config.toml
n_kv_head = 1
head_dim = 32
init_std_o = 0.0
beta1 = 0.93
grad_clip = 2.0
batch_tokens = 16384
steps = 6971
Each number is 50 + 15 x the weight over its row's rms, rounded and kept within 0 to 99. Layers, rows and columns count from 0. The size before them is the row's rms in percent of the matrix's.

# up: layer 9 MLP up, 256x64, rms 0.313, rows 42-94, columns 0-63
# down: layer 9 MLP down (transposed), 256x64, rms 0.293, rows 42-93, columns 0-63
up42 101:38 45 57 65 74 33 59 55 21 37 42 52 60 73 45 63 67 65 32 71 37 29 59 43 56 52 50 47 55 22 34 45 64 52 18 45 65 44 44 28 67 61 46 40 55 48 40 66 38 53 40 69 98 36 57 53 63 33 75 34 51 44 43 68
down42 092:61 54 16 67 45 70 41 45 34 62 33 52 63 46 62 30 65 27 42 56 37 82 43 31 34 45 49 50 56 70 24 69 58 53 51 53 29 50 65 05 58 47 49 67 42 42 75 43 51 66 30 39 34 73 68 39 62 61 48 71 48 50 54 56
up43 073:43 43 42 32 43 51 71 36 73 42 26 68 39 48 76 52 36 37 62 34 59 37 57 24 13 72 55 74 52 62 31 36 62 56 60 55 51 55 59 46 48 41 48 59 69 57 21 40 57 42 23 56 58 60 31 89 66 54 51 25 46 35 45 46
down43 077:72 52 88 58 36 64 27 37 56 46 56 26 75 67 54 53 50 54 29 53 51 64 25 56 63 18 34 13 57 46 41 84 65 47 56 56 39 33 61 42 57 79 63 37 50 51 40 25 52 50 52 43 64 64 44 38 59 60 50 41 49 59 38 31
up44 113:61 59 49 76 58 43 50 74 39 69 57 31 63 76 24 57 45 59 25 71 67 38 39 52 43 49 44 36 66 63 42 54 71 49 18 29 39 52 29 54 38 42 43 22 31 73 66 66 25 52 48 81 37 29 63 45 46 55 62 63 45 39 52 45
down44 109:48 51 26 62 66 62 60 41 60 49 51 64 39 33 56 31 67 43 63 70 35 39 30 47 66 52 71 24 49 48 53 64 67 49 72 31 45 22 39 36 41 73 63 81 42 40 44 29 57 47 45 52 63 39 34 29 40 87 55 51 75 57 51 20
up45 085:54 30 68 39 77 41 69 31 31 72 47 22 38 52 43 50 62 37 47 77 69 92 61 50 62 56 20 53 28 47 65 23 53 49 44 63 61 75 62 28 43 32 39 71 49 48 58 53 34 49 34 42 39 52 36 35 40 52 63 65 47 42 60 56
down45 088:64 41 48 29 34 66 05 35 57 28 81 83 57 65 53 26 35 69 72 55 19 50 57 48 54 60 50 37 50 45 67 66 38 47 67 45 52 26 33 62 57 49 57 64 41 22 57 55 30 59 65 54 60 37 50 57 49 50 54 60 64 34 39 48
up46 103:24 59 68 35 53 48 64 38 44 81 55 26 69 48 58 36 67 35 35 92 30 38 48 39 49 23 53 55 43 58 31 29 59 57 43 44 74 52 63 51 44 49 47 30 72 60 70 34 39 60 56 50 44 77 43 75 50 28 74 47 42 44 39 49
down46 105:58 46 32 33 50 45 43 22 60 62 60 57 26 73 91 71 47 43 49 44 65 59 47 51 34 59 52 18 69 72 75 43 50 50 44 32 36 23 51 35 63 31 54 63 33 28 70 49 54 43 56 59 47 30 37 60 60 81 36 47 69 49 56 48
up47 087:45 57 49 55 62 27 60 52 44 57 24 27 60 51 66 58 27 55 59 36 31 20 82 47 17 55 57 53 32 65 53 69 48 49 66 63 68 13 45 55 48 31 40 44 53 63 50 43 56 56 75 43 44 57 53 53 25 41 81 39 32 60 72 55
down47 100:64 79 51 54 78 27 45 40 60 53 46 34 60 52 70 49 62 61 59 49 60 50 48 49 44 39 62 82 61 57 49 72 47 60 20 42 44 47 53 57 51 56 29 66 44 57 38 36 44 26 54 08 21 26 40 37 41 89 62 59 60 38 49 41
up48 101:59 43 33 40 47 33 52 51 56 73 51 67 38 27 63 53 54 25 61 57 55 69 60 50 11 26 56 31 52 32 59 26 54 23 35 46 55 77 42 74 66 73 74 50 43 43 56 16 50 38 51 47 37 72 47 49 47 76 60 51 42 51 48 69
down48 095:56 33 32 60 44 55 62 52 49 42 68 51 40 64 39 42 59 87 53 56 49 39 70 65 39 51 53 30 70 51 26 69 32 43 36 40 40 40 22 42 64 68 42 52 45 47 37 63 53 98 67 81 47 59 35 37 50 58 30 31 69 34 34 42
up49 107:60 50 34 45 16 46 53 60 61 70 30 33 40 53 61 13 64 40 66 55 55 53 67 45 43 51 42 53 58 17 54 63 64 46 46 75 50 18 40 51 19 46 49 57 61 57 33 84 56 40 57 42 75 80 29 52 44 47 67 51 48 54 63 37
down49 119:70 60 36 47 30 52 46 45 77 25 36 35 46 40 42 68 68 14 68 58 40 64 49 65 59 49 68 63 36 49 67 69 23 40 61 22 50 57 50 38 45 54 24 20 47 21 60 72 55 40 65 56 65 43 63 40 68 63 64 58 59 50 34 58
up50 094:49 32 42 54 50 43 44 58 45 64 80 54 71 31 42 41 46 47 65 43 60 23 47 45 48 33 09 49 53 47 48 41 27 28 71 40 67 50 45 75 68 33 57 56 35 64 24 61 66 49 51 41 96 61 58 49 30 71 55 53 34 42 44 67
down50 100:38 56 50 44 53 67 43 58 71 42 18 43 41 64 64 52 57 32 55 46 46 52 80 79 35 80 40 31 64 55 30 48 30 62 61 68 44 52 63 27 39 57 35 41 68 48 63 19 62 62 32 36 41 48 50 60 66 56 47 25 85 55 39 31
up51 100:52 23 46 59 42 69 86 45 53 53 48 62 40 79 66 45 41 80 36 56 47 59 46 37 31 52 36 43 30 41 42 52 52 10 33 29 37 49 20 93 42 43 58 50 68 58 56 43 56 47 64 45 58 74 68 58 68 45 43 47 59 49 60 46
down51 109:66 66 32 55 53 55 52 46 55 42 35 52 54 52 37 87 55 63 34 66 52 65 62 51 49 74 36 66 77 39 52 46 41 65 74 55 53 35 63 37 20 46 51 50 63 58 33 18 57 70 54 25 35 34 45 48 44 32 49 22 77 16 50 55
up52 086:23 62 84 35 66 47 65 64 45 48 60 48 45 76 42 71 47 57 73 56 84 58 46 64 36 61 36 56 35 43 52 28 48 48 49 20 57 33 26 48 45 77 26 61 59 69 50 64 23 51 35 43 52 51 65 33 50 60 26 31 37 55 51 55
down52 085:64 46 31 65 43 51 39 37 67 61 35 54 26 31 60 41 60 20 19 52 05 54 45 41 73 54 74 54 52 61 41 77 50 43 78 86 51 59 48 53 59 45 52 31 54 61 44 43 62 53 60 25 56 47 46 66 36 43 79 57 45 44 51 54
up53 103:80 41 27 58 54 71 63 60 45 38 42 43 43 14 38 65 51 32 12 61 51 61 71 32 35 63 67 81 56 38 54 64 63 31 66 47 53 41 66 26 55 90 38 40 59 48 48 63 44 35 32 59 36 45 39 47 41 53 61 42 60 49 40 46
down53 101:43 54 55 47 39 58 49 46 30 49 73 54 57 80 34 23 45 89 35 70 64 24 30 81 47 36 43 17 59 31 42 50 39 60 53 54 49 48 33 57 75 29 63 40 52 46 62 42 49 54 48 60 64 44 74 58 35 28 53 30 63 63 69 46
up54 099:53 56 66 68 58 50 67 62 40 71 50 09 51 60 37 46 65 80 52 48 32 54 81 33 40 31 61 40 54 63 54 46 50 57 55 39 36 52 31 58 43 56 58 40 73 37 51 57 57 60 56 67 53 63 21 88 48 35 51 14 44 67 28 45
down54 094:64 36 63 47 31 59 31 37 51 34 29 94 58 40 78 52 58 38 63 52 43 48 52 59 62 89 39 40 70 45 35 78 36 58 51 64 50 49 47 47 61 43 30 56 40 37 57 24 32 63 40 25 37 50 79 44 69 60 45 49 69 46 35 50
up55 109:46 53 56 86 65 59 51 55 33 64 52 45 57 55 39 39 21 68 59 62 35 70 46 27 43 45 62 53 63 51 34 60 42 74 47 59 59 32 18 40 62 61 37 49 38 69 30 38 52 37 88 60 37 56 40 20 54 30 23 43 61 57 70 55
down55 109:49 25 51 72 66 30 32 61 48 39 72 65 37 16 53 42 35 48 78 69 31 72 38 56 60 26 43 35 37 37 56 50 44 50 69 31 63 54 46 39 48 34 57 40 55 77 83 30 49 41 47 44 61 60 50 58 33 28 50 56 77 65 59 66
up56 103:31 51 44 54 77 55 52 21 68 42 63 47 40 49 27 71 50 60 43 77 82 92 38 44 48 31 36 37 50 37 60 33 41 39 33 32 73 59 63 52 77 49 53 41 64 42 27 56 52 45 57 50 49 39 60 24 58 21 44 56 53 40 66 61
down56 101:54 63 60 41 35 21 61 33 29 46 58 61 71 62 35 66 47 60 39 47 62 15 73 54 20 71 65 52 68 43 29 60 52 45 52 52 62 45 61 50 30 34 22 32 49 53 70 67 37 43 54 25 65 54 31 51 64 50 71 61 55 56 21 70
up57 110:61 48 32 52 60 78 65 28 52 60 44 56 56 71 57 46 36 37 66 06 56 63 24 73 36 43 36 55 55 52 73 21 66 67 61 34 67 54 30 44 38 51 54 57 33 65 80 42 54 55 72 31 66 62 26 39 32 45 50 51 49 46 43 57
down57 110:56 49 71 71 30 55 54 48 65 53 49 44 70 66 43 33 54 23 44 50 55 74 22 68 24 63 35 41 76 69 31 84 57 53 57 30 67 21 48 48 45 37 52 36 44 48 64 41 49 47 44 27 73 31 70 45 51 33 38 36 48 68 56 66
up58 117:49 59 56 38 75 45 38 28 21 40 39 45 54 60 20 35 38 55 27 36 46 68 57 33 70 46 74 22 27 39 72 34 59 68 53 57 59 61 55 32 49 43 46 57 63 59 51 90 68 41 33 42 63 45 60 61 67 59 63 66 62 34 44 31
down58 118:66 68 38 39 30 58 36 43 39 52 39 64 67 46 54 53 25 57 53 60 59 58 62 54 45 61 30 40 14 42 53 60 53 69 57 75 51 41 51 21 53 67 35 44 80 80 26 52 74 44 53 48 35 55 26 59 61 57 47 70 47 28 69 18
up59 101:69 42 50 46 25 57 59 60 57 37 48 33 63 49 45 63 36 40 74 38 44 38 38 30 35 58 64 64 56 38 39 43 71 32 34 34 57 68 65 82 88 60 49 69 42 43 58 55 29 26 34 41 24 59 82 36 66 37 49 71 54 44 42 36
down59 098:32 48 62 24 64 19 46 48 47 35 34 70 47 49 42 53 41 90 56 67 56 57 51 45 62 59 46 37 32 50 67 65 17 62 47 73 63 59 50 33 22 60 64 42 40 26 45 34 76 69 72 47 61 49 19 49 47 59 44 46 71 57 38 55
up60 102:37 41 41 68 40 68 44 58 62 63 65 45 60 75 50 69 33 23 51 40 40 93 41 42 31 67 40 40 53 33 63 57 68 79 54 33 56 49 58 46 21 71 37 54 56 47 49 44 57 55 60 25 26 64 59 31 40 50 31 83 53 41 44 34
down60 111:46 72 58 44 29 58 30 45 71 57 56 69 78 61 60 45 40 47 61 61 52 48 48 49 38 42 62 33 67 71 57 47 25 23 47 38 73 51 06 67 42 53 50 55 37 20 40 47 43 73 36 47 43 49 57 56 44 52 42 80 71 69 27 33
up61 100:20 51 76 54 41 28 39 27 78 40 33 57 56 33 54 63 36 53 79 57 66 33 38 42 33 60 65 51 75 34 72 59 51 41 43 46 46 58 45 56 60 47 43 65 51 69 52 51 34 29 68 44 61 46 37 24 29 56 61 40 91 33 63 53
down61 100:45 54 38 52 46 47 73 73 42 65 52 47 54 51 48 18 66 35 32 51 47 34 67 59 31 77 47 48 42 71 34 48 42 59 68 59 58 49 71 05 36 55 59 16 40 37 47 71 56 73 33 39 62 57 69 34 57 48 43 73 32 62 58 32
up62 091:56 46 27 62 31 30 47 43 43 21 62 53 71 48 26 28 50 69 51 65 49 67 83 47 29 64 63 57 34 26 50 57 54 39 53 39 48 47 54 44 62 58 41 75 53 46 62 50 45 46 81 63 73 15 67 28 65 49 58 67 33 31 39 53
down62 092:41 52 78 58 74 61 35 36 51 67 42 38 43 61 60 67 47 41 63 33 29 18 40 75 43 43 34 22 62 60 51 54 44 30 65 46 74 50 41 52 39 31 71 41 61 55 33 80 47 79 30 52 45 63 47 81 55 53 46 40 23 45 49 53
up63 097:77 71 54 50 39 49 58 29 66 58 70 24 40 55 25 55 67 37 36 57 67 57 53 47 35 43 50 53 46 59 65 47 44 39 37 68 43 51 22 42 25 50 53 63 52 51 72 33 12 60 39 86 73 68 38 49 37 75 49 40 61 72 45 37
down63 097:41 53 37 44 75 59 57 57 62 37 60 62 41 48 71 49 49 83 49 46 40 64 37 55 65 56 58 58 58 57 40 55 38 48 90 52 61 29 32 62 54 39 17 21 22 65 46 77 44 55 64 62 41 33 48 47 63 21 39 32 37 22 52 66
up64 097:39 19 39 35 55 87 63 33 63 43 37 55 34 41 33 70 45 48 77 35 63 29 42 63 56 44 38 39 56 26 64 73 70 35 46 58 38 64 57 64 61 28 69 36 38 59 35 60 57 51 48 70 41 51 26 46 76 27 47 61 58 32 47 68
down64 098:55 11 79 38 58 41 46 47 65 67 49 36 52 43 59 48 38 58 23 41 47 25 36 55 56 50 51 25 38 35 54 52 49 60 47 41 42 51 60 39 64 46 66 42 83 71 34 38 47 75 66 31 46 55 38 58 71 49 68 20 77 68 71 36
up65 099:48 51 54 38 47 43 71 69 22 76 46 35 52 45 52 87 39 26 12 55 44 32 69 58 65 54 48 39 41 51 27 62 59 60 57 53 26 34 61 48 35 35 43 47 45 77 60 41 59 52 45 48 49 76 56 62 38 87 68 40 39 44 46 31
down65 110:57 20 59 30 30 50 58 39 71 45 54 65 37 63 32 36 37 51 48 53 51 47 56 66 59 36 54 71 39 66 53 37 46 67 85 63 49 79 40 36 42 82 41 56 34 13 50 54 74 33 37 34 71 52 33 54 48 45 78 55 51 31 41 48
up66 090:32 24 22 53 58 37 55 33 61 53 40 63 34 80 31 57 25 54 56 51 93 49 79 30 27 33 50 53 42 61 41 60 53 58 61 63 72 39 57 57 67 47 59 48 65 69 28 38 41 40 35 32 71 47 44 63 56 56 40 33 37 74 52 54
down66 095:54 47 45 66 42 72 59 63 84 45 40 26 61 53 62 28 38 50 55 27 44 37 32 94 53 21 61 41 77 39 51 38 47 56 54 35 50 38 54 54 75 71 36 38 56 57 79 55 54 30 51 56 39 42 47 69 59 27 44 38 27 46 66 43
up67 095:38 41 41 11 41 34 44 78 50 67 38 45 67 47 53 50 51 51 28 58 80 62 50 57 63 57 67 44 41 47 18 40 57 37 53 56 56 48 81 19 39 38 42 73 42 54 48 45 58 61 45 85 49 63 34 65 39 43 30 69 40 53 80 44
down67 109:68 61 30 57 54 53 64 71 42 68 67 50 35 60 77 57 47 66 49 77 52 66 51 39 37 48 17 39 75 44 56 54 51 79 55 48 51 40 38 66 47 33 22 60 39 58 34 17 41 59 74 30 54 34 48 23 62 34 40 55 51 60 36 25
up68 098:41 50 45 69 58 48 42 71 82 56 07 62 66 43 34 84 56 56 56 66 56 11 65 66 40 47 54 59 43 45 20 66 64 50 49 33 53 29 46 52 52 65 47 44 38 44 65 50 45 53 20 40 65 30 43 56 40 42 82 52 55 48 58 41
down68 098:74 26 63 51 83 32 79 33 29 46 23 34 52 62 72 34 47 49 62 49 42 81 45 44 42 44 36 41 60 60 70 34 44 34 65 64 60 42 61 38 41 32 31 38 50 47 40 66 53 68 73 32 50 53 35 56 51 55 43 80 60 24 51 58
up69 103:22 38 41 46 50 63 71 48 22 49 48 72 54 53 50 67 35 49 50 51 62 34 46 35 55 49 80 71 32 38 68 50 41 54 36 22 66 69 43 49 79 42 56 45 45 47 48 78 63 38 65 62 07 46 31 32 46 41 68 35 50 28 60 43
down69 101:57 48 52 39 62 34 85 59 57 65 50 31 49 67 63 58 18 42 49 11 54 70 54 52 47 37 79 55 46 55 44 66 40 59 55 60 50 70 45 18 53 49 39 66 54 47 53 34 70 43 52 32 49 45 45 38 65 43 43 26 16 37 74 76
up70 100:58 55 46 48 51 51 58 55 39 89 50 41 37 75 29 60 28 33 29 66 66 33 57 53 47 22 52 42 37 71 38 49 39 66 72 47 51 23 67 48 72 37 14 73 45 76 57 44 59 50 54 44 58 38 17 37 51 57 49 42 61 62 39 60
down70 119:42 32 45 40 62 72 50 44 56 35 54 34 56 37 41 51 33 40 46 62 23 86 43 67 53 52 38 27 42 60 67 43 47 47 52 71 28 69 64 32 50 62 35 47 23 45 29 52 69 50 61 93 54 58 53 70 67 42 59 37 55 76 54 21
up71 095:37 49 73 46 72 49 48 67 44 59 50 31 25 42 50 63 37 50 60 88 70 31 11 35 50 43 42 44 52 66 58 41 40 48 33 43 35 44 63 43 43 42 61 44 40 33 62 43 65 71 57 67 60 66 61 43 53 35 68 42 84 21 64 74
down71 090:45 56 66 63 28 75 21 45 33 13 66 53 31 30 58 51 61 50 30 41 41 47 37 52 41 39 80 40 65 55 43 59 61 41 63 46 46 50 78 45 61 50 55 70 41 52 16 64 28 43 49 42 52 76 76 53 43 47 68 79 38 60 57 40
up72 110:40 48 45 60 49 44 66 82 57 12 52 54 48 63 43 57 47 51 63 41 44 35 48 15 45 42 38 50 52 42 41 21 67 76 51 76 66 68 62 44 45 30 46 43 50 47 33 31 38 60 66 36 49 42 56 41 32 54 77 38 81 43 88 57
down72 101:71 58 45 30 36 49 37 41 61 55 76 54 62 52 46 47 42 50 55 77 60 58 55 63 24 48 44 45 37 79 55 46 50 40 64 41 25 44 47 56 60 45 39 38 42 74 56 43 49 74 45 49 42 35 08 45 35 41 73 63 60 81 08 70
up73 104:48 44 59 35 52 73 46 48 35 66 32 38 64 52 74 66 39 33 63 40 77 51 20 48 45 47 33 63 58 56 68 44 74 71 64 56 55 24 32 50 51 28 63 29 49 43 05 43 66 55 33 41 37 70 60 48 31 71 52 39 45 64 70 56
down73 102:41 62 49 94 32 56 44 44 48 49 68 55 53 67 40 46 54 49 55 42 16 47 79 38 30 71 53 54 61 63 41 54 69 68 38 55 15 36 60 39 26 57 36 66 58 86 38 30 33 68 53 51 34 59 55 58 46 39 52 34 38 66 43 37
up74 087:56 35 42 70 62 44 73 12 55 45 43 41 49 53 52 46 91 61 46 57 50 35 63 25 83 49 51 39 50 72 44 36 73 56 54 50 30 59 24 42 29 46 35 31 55 62 41 33 65 64 46 78 58 62 40 76 41 43 49 54 49 67 36 41
down74 096:95 52 56 40 44 44 34 33 53 52 46 53 39 57 49 67 65 54 59 27 41 43 68 55 40 56 30 40 43 63 45 70 43 46 11 50 40 16 52 33 89 47 42 30 50 50 68 70 45 72 37 53 40 56 65 63 78 50 42 52 32 57 59 57
up75 115:33 37 58 74 55 55 61 52 31 35 41 47 51 50 61 47 40 65 73 32 65 59 11 31 43 53 54 58 58 60 57 18 54 83 34 26 67 56 22 42 59 39 50 45 44 70 33 85 65 56 50 58 56 29 20 63 52 42 60 56 55 46 44 62
down75 102:52 62 51 42 64 40 66 55 37 45 53 65 44 73 53 36 36 57 46 49 54 21 66 53 39 25 50 32 70 62 10 42 27 17 59 76 51 36 70 49 44 64 31 47 82 43 53 37 63 49 35 28 62 65 76 33 51 51 69 60 58 40 52 57
up76 104:13 29 35 44 65 66 60 64 40 16 60 53 43 59 49 58 52 56 54 61 71 29 48 63 60 76 53 41 51 35 59 36 45 58 35 45 52 40 64 52 65 56 61 36 41 66 38 26 79 60 23 43 61 61 59 20 62 43 55 67 66 68 62 19
down76 105:39 39 63 63 75 52 47 66 60 53 23 21 46 56 44 36 44 53 54 60 69 77 47 41 55 13 50 31 47 58 63 59 39 73 58 78 50 68 53 35 33 45 51 35 40 37 82 37 43 61 22 47 60 79 51 36 54 39 53 57 42 18 58 51
up77 101:13 44 62 33 62 72 57 37 51 62 69 49 71 44 52 22 54 66 46 65 54 26 89 26 43 61 30 59 25 46 66 39 56 50 60 32 45 55 58 59 23 76 41 46 62 41 57 57 63 41 40 38 49 47 54 54 49 42 38 53 20 54 69 74
down77 107:58 46 84 44 68 20 47 46 40 27 41 61 35 63 69 80 46 40 53 32 55 39 51 39 33 40 59 20 51 39 45 69 63 80 61 58 54 41 49 54 67 42 44 68 62 32 55 33 56 80 43 40 42 24 45 75 59 70 35 34 33 48 58 64
up78 105:76 34 39 46 26 47 46 38 64 52 31 29 41 48 33 36 48 55 37 74 48 43 49 69 64 56 67 28 49 63 41 36 41 46 10 52 73 71 68 70 67 41 60 82 49 22 61 40 36 61 55 59 68 75 47 65 35 43 42 53 58 40 69 50
down78 097:39 56 38 42 64 71 53 48 74 54 63 64 54 71 76 58 49 53 67 20 54 74 43 50 12 54 72 75 55 35 37 67 65 53 51 38 50 36 51 48 33 70 40 25 56 51 43 38 48 30 54 52 49 47 30 23 60 75 75 46 42 35 28 32
up79 113:42 67 43 43 70 40 42 70 57 74 38 40 35 43 36 78 66 50 45 15 50 56 35 63 64 53 31 82 23 60 64 36 32 57 36 43 57 52 60 54 50 29 24 39 64 40 32 79 61 32 64 66 59 56 44 63 51 33 54 60 33 73 37 52
down79 110:50 55 50 39 48 37 62 54 56 42 60 72 45 37 83 58 41 51 48 79 41 43 30 57 24 33 63 36 33 47 78 70 26 29 51 38 67 60 47 59 25 38 67 21 37 70 76 54 52 42 34 41 60 26 53 38 51 43 72 58 51 54 43 80
up80 108:15 38 38 70 66 41 37 46 34 69 34 36 76 42 50 57 49 68 48 17 34 41 61 56 54 46 64 51 68 51 51 38 55 39 80 35 55 51 64 34 40 73 59 37 49 85 39 71 74 66 63 36 28 66 45 59 66 55 43 29 50 62 43 59
down80 117:40 56 76 51 52 51 15 26 69 23 15 52 55 42 35 57 77 51 33 23 45 59 60 46 73 32 60 44 58 73 58 66 73 40 42 56 60 41 46 48 46 57 43 65 40 50 59 49 31 50 46 25 46 63 82 36 34 77 50 67 47 48 57 60
up81 071:66 48 79 61 20 58 63 68 35 36 50 54 66 58 55 33 40 35 35 22 32 29 44 58 54 51 54 58 62 54 32 36 50 76 75 45 69 45 32 60 53 38 63 56 75 42 53 35 45 26 37 55 29 65 55 36 28 89 55 71 54 51 55 65
down81 073:22 48 73 70 54 64 49 41 66 57 63 57 32 49 14 37 35 63 35 38 51 50 49 64 19 56 65 55 44 48 35 66 26 41 41 30 61 68 42 44 64 58 27 59 68 45 54 35 37 56 52 47 41 31 49 36 59 64 90 72 44 49 69 75
up82 095:51 57 63 56 41 51 46 48 82 61 34 47 76 40 52 47 22 68 62 99 45 29 42 56 41 37 58 35 61 52 51 50 54 56 46 32 42 58 38 62 27 55 51 27 35 26 54 65 62 35 50 36 69 51 66 81 28 60 38 53 34 59 38 71
down82 097:63 36 45 43 34 46 34 45 42 29 57 48 36 68 44 48 39 33 38 14 63 29 74 71 59 66 54 65 34 39 79 57 24 42 30 72 60 29 70 49 48 50 56 70 69 35 43 44 59 79 52 49 53 60 52 27 67 78 35 50 56 43 67 55
up83 100:55 56 55 38 74 48 78 55 60 74 47 77 33 43 62 43 55 53 51 54 64 31 66 36 65 43 41 73 60 50 60 37 51 42 31 45 48 53 63 43 05 34 38 59 62 66 45 33 71 45 76 53 69 33 22 21 36 60 24 40 44 56 47 43
down83 112:46 58 54 41 33 54 39 67 48 57 53 46 61 29 29 63 60 52 46 25 69 72 48 70 34 57 32 51 68 23 61 54 48 55 63 53 44 26 58 40 62 61 60 23 39 68 44 78 32 81 38 53 34 49 20 60 33 21 44 62 78 69 41 52
up84 100:39 34 39 59 52 70 43 36 50 41 56 66 56 45 65 60 40 71 31 28 53 40 75 34 81 41 48 53 69 51 72 34 46 37 54 73 71 44 77 26 52 39 67 51 70 17 30 37 69 43 39 59 66 57 36 39 29 40 54 63 39 28 63 59
down84 104:57 29 48 45 35 45 22 55 66 65 39 46 35 68 44 33 62 50 76 45 36 56 47 47 24 60 53 71 61 53 16 51 44 84 65 60 38 45 43 60 54 71 52 33 58 65 41 60 18 50 75 38 52 10 58 59 38 39 46 63 51 68 45 66
up85 099:77 47 53 38 28 68 58 63 47 71 22 24 35 24 62 74 52 56 65 53 52 41 46 29 48 56 48 56 51 37 53 48 60 44 54 35 25 52 50 46 36 76 70 39 55 34 30 57 60 58 36 44 72 60 77 28 54 27 69 62 64 50 16 54
down85 102:33 49 39 53 45 38 51 43 45 55 45 48 46 39 55 42 72 50 45 26 68 48 41 74 54 58 57 30 43 78 52 71 28 53 29 32 21 69 41 51 40 70 47 16 43 52 58 57 43 33 46 64 72 42 62 49 74 16 44 80 64 80 62 62
up86 095:39 24 49 60 74 30 35 45 54 53 29 47 52 32 54 51 47 48 33 38 38 51 96 40 45 47 64 67 23 74 43 65 71 70 73 44 59 35 40 54 47 67 68 57 63 27 53 37 48 63 18 56 58 31 69 45 44 47 74 42 64 40 66 48
down86 100:37 26 56 63 46 43 58 46 41 59 30 70 79 47 66 51 41 34 61 54 48 74 50 52 47 32 21 32 30 49 51 69 62 92 43 63 70 40 55 25 29 49 32 33 50 78 48 70 40 57 28 52 45 51 65 54 76 58 30 59 36 52 47 51
up87 082:74 58 53 42 45 69 66 39 50 44 60 51 37 40 51 78 53 37 67 29 35 43 60 56 76 45 57 42 40 38 78 36 70 34 44 17 39 45 65 83 46 71 23 59 46 31 36 30 51 34 47 49 49 62 70 42 61 54 25 36 45 46 75 70
down87 091:49 66 40 44 47 36 31 58 50 59 52 38 38 62 68 41 62 67 22 31 61 43 29 64 54 69 41 53 42 32 63 75 45 46 39 41 56 49 41 54 93 33 32 57 33 36 74 59 42 68 37 70 66 46 48 47 32 10 80 53 52 53 57 64
up88 102:15 31 65 56 23 43 63 46 31 67 50 43 63 52 50 72 37 52 69 36 83 38 52 66 49 76 48 41 42 55 58 29 43 58 53 27 61 42 21 30 75 36 64 44 71 46 51 63 59 32 24 40 50 44 36 46 52 79 52 49 51 52 73 61
down88 102:42 40 48 43 26 43 30 49 19 54 68 45 48 82 73 22 62 65 23 76 53 43 58 61 52 52 46 57 31 59 33 52 81 55 70 53 22 41 48 55 42 42 58 45 57 71 55 47 46 40 54 47 48 27 28 40 62 62 55 43 90 70 46 51
up89 095:41 29 44 61 54 38 42 72 55 49 51 45 65 68 49 57 33 42 56 67 47 53 37 45 39 68 80 74 50 37 37 49 67 31 27 80 49 54 64 31 52 42 63 69 12 68 26 52 24 38 35 31 71 34 65 70 50 71 39 67 47 50 57 51
down89 090:55 41 33 25 44 51 45 39 63 47 56 41 49 51 78 47 65 50 73 37 34 49 35 58 48 43 48 30 48 60 71 65 61 55 57 25 31 49 33 70 29 99 36 45 83 48 72 47 62 54 64 29 35 51 29 69 65 54 47 33 35 60 37 47
up90 104:56 50 25 48 73 52 40 44 55 71 32 56 35 11 54 18 52 73 35 51 50 58 48 33 28 48 60 43 63 56 61 69 66 57 63 42 59 65 36 54 48 75 65 25 37 46 22 49 55 53 44 53 40 78 39 71 47 23 57 45 44 68 54 78
down90 100:33 47 71 73 30 67 43 58 27 32 65 42 69 74 53 63 50 51 68 51 63 46 57 63 51 30 45 53 44 33 62 34 30 22 41 57 27 43 73 65 45 45 44 67 57 71 63 35 52 42 62 51 71 57 39 43 40 70 51 63 36 22 62 10
up91 103:44 51 53 70 49 20 51 30 42 63 46 36 42 51 36 12 52 58 65 65 59 70 43 49 49 59 33 37 31 38 38 43 67 26 83 71 56 63 63 53 64 17 58 50 46 62 45 63 44 63 61 41 85 53 69 49 51 18 37 69 52 36 41 52
down91 096:98 32 49 53 43 36 43 54 54 53 35 58 68 66 47 72 43 54 37 48 55 33 42 22 54 54 36 19 52 75 55 42 48 71 39 00 37 60 46 32 56 72 51 38 70 51 49 43 56 56 47 48 55 52 45 46 57 48 52 27 56 80 58 54
up92 091:55 26 48 43 41 61 28 38 29 38 27 37 42 55 37 60 41 67 69 47 63 24 43 46 67 38 70 34 57 33 65 69 58 51 64 45 34 67 52 51 56 68 53 60 77 83 83 36 58 32 55 46 28 54 65 49 49 65 47 56 80 29 30 54
down92 099:49 70 58 36 78 28 66 43 58 30 77 38 23 45 40 36 55 69 55 53 42 28 48 58 56 37 45 72 24 44 47 33 52 54 18 62 60 62 57 52 52 64 66 45 53 45 41 55 32 73 39 48 79 31 13 55 47 83 48 54 62 43 50 52
up93 099:30 53 46 45 74 94 42 65 78 57 34 58 60 63 54 66 41 28 17 49 35 34 47 62 71 37 54 39 81 48 44 60 48 53 54 50 52 38 55 48 55 29 42 52 65 41 63 35 50 50 57 59 02 64 53 51 64 39 40 54 26 45 66 54
down93 098:67 52 52 62 36 17 59 69 49 63 62 14 40 42 32 67 52 55 66 70 51 58 48 45 49 64 40 46 35 56 51 47 65 32 48 53 36 73 49 52 17 57 32 32 64 62 61 68 64 22 56 48 69 36 32 54 39 42 73 45 27 59 35 83
up94 099:60 67 43 57 71 64 36 63 35 54 48 57 44 44 37 39 64 50 67 41 61 57 39 35 32 50 82 42 50 86 75 57 72 31 26 17 44 44 29 43 46 42 48 51 68 45 25 58 38 30 47 49 42 49 27 66 64 38 77 31 65 70 54 43